Part of a small language model's weights: no biases in attention or MLP, 123M tokens.
Each number is 500 + 40 x the weight over its row's rms, rounded and kept within 0 to 999. Layers, rows and columns count from 0. Numbers have three digits each. The size before them is the row's rms in percent of the matrix's.

# layer 8 MLP down (transposed), 512x128, rms 0.0693, rows 475-511, columns 64-127
114:480603529496521551425568582518521512529507478507480561488507569415495542497525475454550546483485539528517555510467500516507551584499494440559554524486488483465495557542433532464533473464500429
108:514571475460527442518457453461511553485557481492480501485482490510453457417398532547535481392450516499487486531534548515502491442525534475481527523420500546489453524513510432454508429472420472
103:519497566517514482483525435536485571535535508486441537488589452466520436484491508515451566537473467465553488486503536510510462502522534525593486544576498477561498534501564567497497540542510488
091:435533540521512486450474549514485478496514500500551415454470457488480567534563457493467499459494480497479505504516556477526380476454450490462455527584434476507479432511485541492526519505482512
099:501502548548430513492480474539498480491469565513476452504534506510503491493544503530452511484525560497531464435493505500495364509461417491467517613555480472433479543480514480548522544488414501
086:485517480587434422511474502507445509473447565474530513509441498520490480421496444480536535481409495507526512388474495542453552467506450516543545462545511501546546466505538538501508486524539464
098:433526497501462495479478504519474509538504579560555491505545499464488401467549512520535532611533470465477447436463500561466491535444508483525473516469502440523479487476464529545512456552497487
097:561480526537558518535583539534556608507533489484484458442491484556460457563501498474401542534507470487523514569482533518545435552497449531508514523542511576540491506567462523429472499507499486
105:547438453543502482469464495493486524523485475509487562467480463457451517512460497485537500522509491469486529531454497472482437497605443494568421534428526522508564501474579542534472568492436491
100:527524530554495564469594493510464540519431451504524534526570538509561508525510481602539440510456529494434491530495505549526485480534533510526513459454529466459429492523433500589439520552504498
102:485517457497505524491500508551521451531423552544491479545562430501447506599511435446495516521528531511527523536488558419450472486546533436549478494509452471556500482442545444437555513590470527
096:486482446441485577458475507536547477556529458475502500471482497511529492491490516499387508529457526540481487502534465492552522519502467482506529501546535537533517410509521494498477535474549493
097:496543481489449486526441495533494495467478477471522547461514478508535440506468561478520473465465474411562559525584531542465521569471452481506520526467501469489506462539519520495503477505471546
094:496437517502586525520592527504548461538577477544527489531486567524542506494524415469422518468526483479421523477507552472484518549521486530539481577474498548463467472508497482484504527453523458
098:473455452476527547553490484528469548516584516526576579538467448427514521550520489485539533572447521501454531500496511491537464506509523481477466520558576482513517435443537477483451445524462542
096:495550502539477448474546498473508505523499477525558495542493469531512509436498466476505547495444462433553478538534481519523511469525534578511484550500507553480551434530484575501447419468561427
101:578519511554563514566435546494578474517469507517441547519466428508528538476548540481551578568540444481499536494488493491522559482450551522518452423447513474552542458498508520445445477484523489
106:475523512511485396476487493510481487492500492493480415495424411474521488502533486474503492543455517500441499540482459481481588425535485471601511441518531462523450570468543493508546518467540473
103:596523495508550521495486454430465541475478495413542450512488507531482476484514462538505519469537469489477523451466540504453437459545428419519477464556499553579430542459514495491421547448505466
095:536530472505510569550427494490511532502513556555552451479467503552485443522520472447467571504511500417529536488526465522408403442504520515455472582501463536536536573472482535552485480492479499
099:531541457435501498429532487461453541519580442532532391507508509486537516528461426445498534494487496534537551487560483493541477459491481554566487519478600456499480536491475463490517507465571494
072:556513477482524531451469506580430500500471507435553493490517511523552464413553447495479536470541498511544526475505480525508473389518459476441504513436479513514404517459494503453541478490460488
090:530488487532567515477427518480422491495518472476510507490491496525451551531489598487475516470440472484576498478532508491449534473573471517448478486536510491480547528489482447461498517456520510
093:518519486495481466486507571442535532480466496459524490490459484451450474486504484447461496490514472517531474476543492459398449617490509434500521474526522506448558560525463457475529535521463558
104:513489469626437524534496465558495578462508529484507531526456448511519529547472509476512521484572502480508563528548500532486565425527567541437506504487453526485448537467535473433491463542428486
089:491478499467487502506517554509507589514485504432531513531452521517486481433484487499527468523487507511434474546582562496504500480498522504509473466453444524509530504544501469502552473501474523
112:514476432581445481491469378452470486470528499503494547498496454521507491536477484487527496467472528522460497578456534541502489525505432551507519520489437501465477482525532501543465454441473450
103:479553470527499471541461508503465504500532534536540497481518534460509484553560596532515492564464572520476507465484537447507553550430481470506539520436569473562457595546478491449457507545509498
102:500527522484466557498499558492548495490442546507413448426542542464479499499505532397493544493469514497521525472535487536571457498527523559501486537578454476495471472516470541474485505506517537
107:528519516548539543449499487493535383501467499512445501556559536583535580521538506479485506534427483516426579526537563544553513503458488474559424492495500565507458500433565446510567551500516455
107:499533479575504460519403511508460466504508514515554479466568466475580444534480514528532433557545502451557508521555455414624501464438487485445506474546499563507463475507494544471505441534521485
099:535526563479540438513514512492509478529446491464407487510496526523502484494528426477485465502445511543458448544508545484479438513489475554515473543528512467409572521519515535503590502524499465
104:523551501482430541474524460511507483549482471592413430522472527526538544520463505498474500462555433446511480555508513502476493495486566498532454557490443485535498494549461529473562433484459445
101:515546464563446526506473537509545479555474431475439499471524492485567465558425498498472488525449562485494530529483534516481437540552572526495507534477566487511437548457480509542506447496452481
102:546590531412544482491504448497527466382471522492511484460493597454535490519514536502492492537513485518532542510534504531506463521490558476446526504467431550454587540513548510501555480444399556
102:451514538497495516546546531572529568451507470495570576551469515533539519480513464468495479537499498499484466470517465533491487503461522511523467482486556498553505441473389491425505476515626449
112:553475500512523501552397518480464475460489523514492429495478457466435495489491568535495592504444502506522482475541500506483419497505523498528460505415563477531445450475555541404473528503500508
# layer 8 MLP up, 512x128, rms 0.0694, rows 476-511, columns 64-127
101:493470473504481462540507475495500505433481568486558508522527558465473524565524490407560509543556470508492468469458488517604533515523520519537532495483443517581447552509481520519575574452537556
096:543587439506503525517453487427455388543511475480477457488517518479461478470403555497452443493490540543499563408465475482481491480486439492474472522446527516413537404552475472502508526435520491
094:451530537512533471526515421494528441499524520525500447452471435462579438545542442499541454510474490503585515516511446473480549445476519492425539563509484454455476535544560539456590451509489515
103:462429532539561528529491527475580540554480495493536539496442552524463481509495431503485489560453497447530533442593413533407506498566542519562538461425544490444539546477484438527503567534474486
096:544492482464544504459487460563511510498515476476544444428513518511463519539497511507467500518490516525465501442475466493489459455520478487458513399396566543478489608490475467547510547517450536
106:557473537542612462488531535538507509475456476509511556489502566523429484520530436533564452467529471493520565483501529400535517493451489532448478441491450468494399614487550460532508542539493563
092:421483508554550465559485450537459486474464539467568559496558506464532485483491470477463431489525588534457500517463500500464537474472480501594474471513527491536503549527524451480465546486514525
102:451453512431569539499520476448447507470541513473521491469483527537485507490542466495508483552547488491552510539567546543584534478443515559496478509503567474487558533515503574440505519445566549
090:517502541478526498494461537511477561485513546482485481397442510514499561496520477382430531518498437529525550475511451435425549544553479521484462541522452505521524516475535478439541507421485501
105:493482574470474465524465502530461537548458448482550485480577584467463539470496531533525543480490456433484451490530480559547546454496506570469491504439549529523502483509540435559442445478523435
101:458474525539523424524471527542458488543458488468513437468464498521575474448471484552583493439465490499477510518453453547493435576496463600457479532480508512462416518495519535579531436422524474
098:457506478475591540492537499494488539505572467437534566400445555545494521464478474491591497493476474498527528552504450441563501477452499543459467517566474527456463469490596491501514456589487521
103:502469575448491470502514502576528475519501483429526417563526488498537529488497487498513507486514483457484520527406579533498486568464488514521496522508499518443455462515514434495571443510410501
101:541472513493485440521494562416510515437493521491399531482520540562504517495502443461494496502452498487538499468529516556532484503425501488507528500415439500458566566559490461498537578505532547
103:472529482457464520490439504487382522476521561519487483510486485545515476528521492466571500547454546555502557595445587475484479521518479495441514507442514547472523550517496455513501550506490566
101:530499509581492492489454488489524459502508442520478507546487466415542558582538493493514500553538523515550498424509576504495554481527514528545451500464511500512419487558524512446562477463495501
118:468495482552511506510457491485441486507470463503519538501535456561489532472433546441484526389482470531513514422534433485589515511568454543484503501496485494526529510467536396558478540493585589
106:509480483471485540398490489535481441461486471487423483447560524545565544536458507566486511545473500508494490470431523433497553478481534582590487485469579467487413510433539519529487548563480544
091:513531526522520471524541454497522492457481483500474449485510496518575528452573511430428406522479476465467417484507482520522522517514514551424487525470481527531521474558583498540554506469530552
104:501482454526510505488472503514504461429500535515507545431521517526540451571504487495521518521511555435519479472469549419469467562489512526385407402432519427515447488507474494575462481496505461
077:503480493476451472491408526483537479533493521584424543533525518501458477432465522485539502558419502497451443480482489486498573568535520567468533525542514557432533482545493510483470540507485443
090:538517543566455462524560433482479529561502560508485480523507516446552445455531485487521513514486446475553444506483538547413550549496464522567527509474550435455480463501509505529449497464428559
101:509496532511480496503504472524519486503563517577503501474521525420518515510543463506515515481482530444425514513388529529588560505507546529472499466497537494528540536535557546511471504572512524
105:438551497488497497571516548446476479516538428505479522485552489423510505517499525487522486449545546595430495390532494583529464487525420483457472458507515534454434477534570496484525517479474508
093:501481544476513523481521504510539474482592541537446512445583504499446590445465510501522482524481475544501485453478488490497532490460599561565416519506534539567369491480476516501485476473545492
106:512519568514459525505542448489509506567463459508439504450489506492488433484463514526436520478513476464489485450568458484536523490546544553452505477470575502561485491475537540513458475489549506
103:473468551501566464513517441434463442451453427527492594516504588541483506486496484547471487574488527448525517521474460480507431393503533508492488419508524497461530500551541427512446518520465525
103:513564461535494486466543517496503554528561387469527491499496481570517531480497444512454530477513494516491508446498456562456528494522515474502536495454466519519542557468577452464524576516513548
109:481529482561487548517447499482474496496469497465527489486535382510493445490358517487484574518612519457510439418491451493513499527479486487478511565532530535452521526560483441466554531457499470
094:496477550483564482480526478557522482485468462510504521503453525472504596460492518466451471520488444563443500489470526478391523488496456507579480500451502515456496489464541500503507605495467467
096:536504418532443553475503557445539518475564470546521529470517477455488555548554488570529478456464474449514577459497472502502539520507516497526485514498465495516545515501517500454489433606482575
093:463481519486531464513523486450503476513585475436547512462470511470451531473530425515501482491437482528519481399512480524518525506545503541555529516483552439515472520508539462538458506547523592
098:487521483544579440560544503536506502510584507494522511453509538463493438466478474540419463455497558521507447482541532478513535516530512451492520412483458551526565517536514547524526482480519471
099:558507476472455621465508512488500483524486476502485546555526510585427581526529486519421484510469472453485472464499425504359484495504516504541538535441594547527517480456537497497487498560554551
094:524471387507517425422460501482483508534507517518469466453482447486546481446447532504518502489475522494573511501498540496391452481526492504526492471481498467479492443528531459524484559560396561
115:554513427470499494474440460520472512470487496541497504467505463408428526491541550480464511502471531498442417503534510514553550537516480503513481506471512472528512566564544429500552533605543514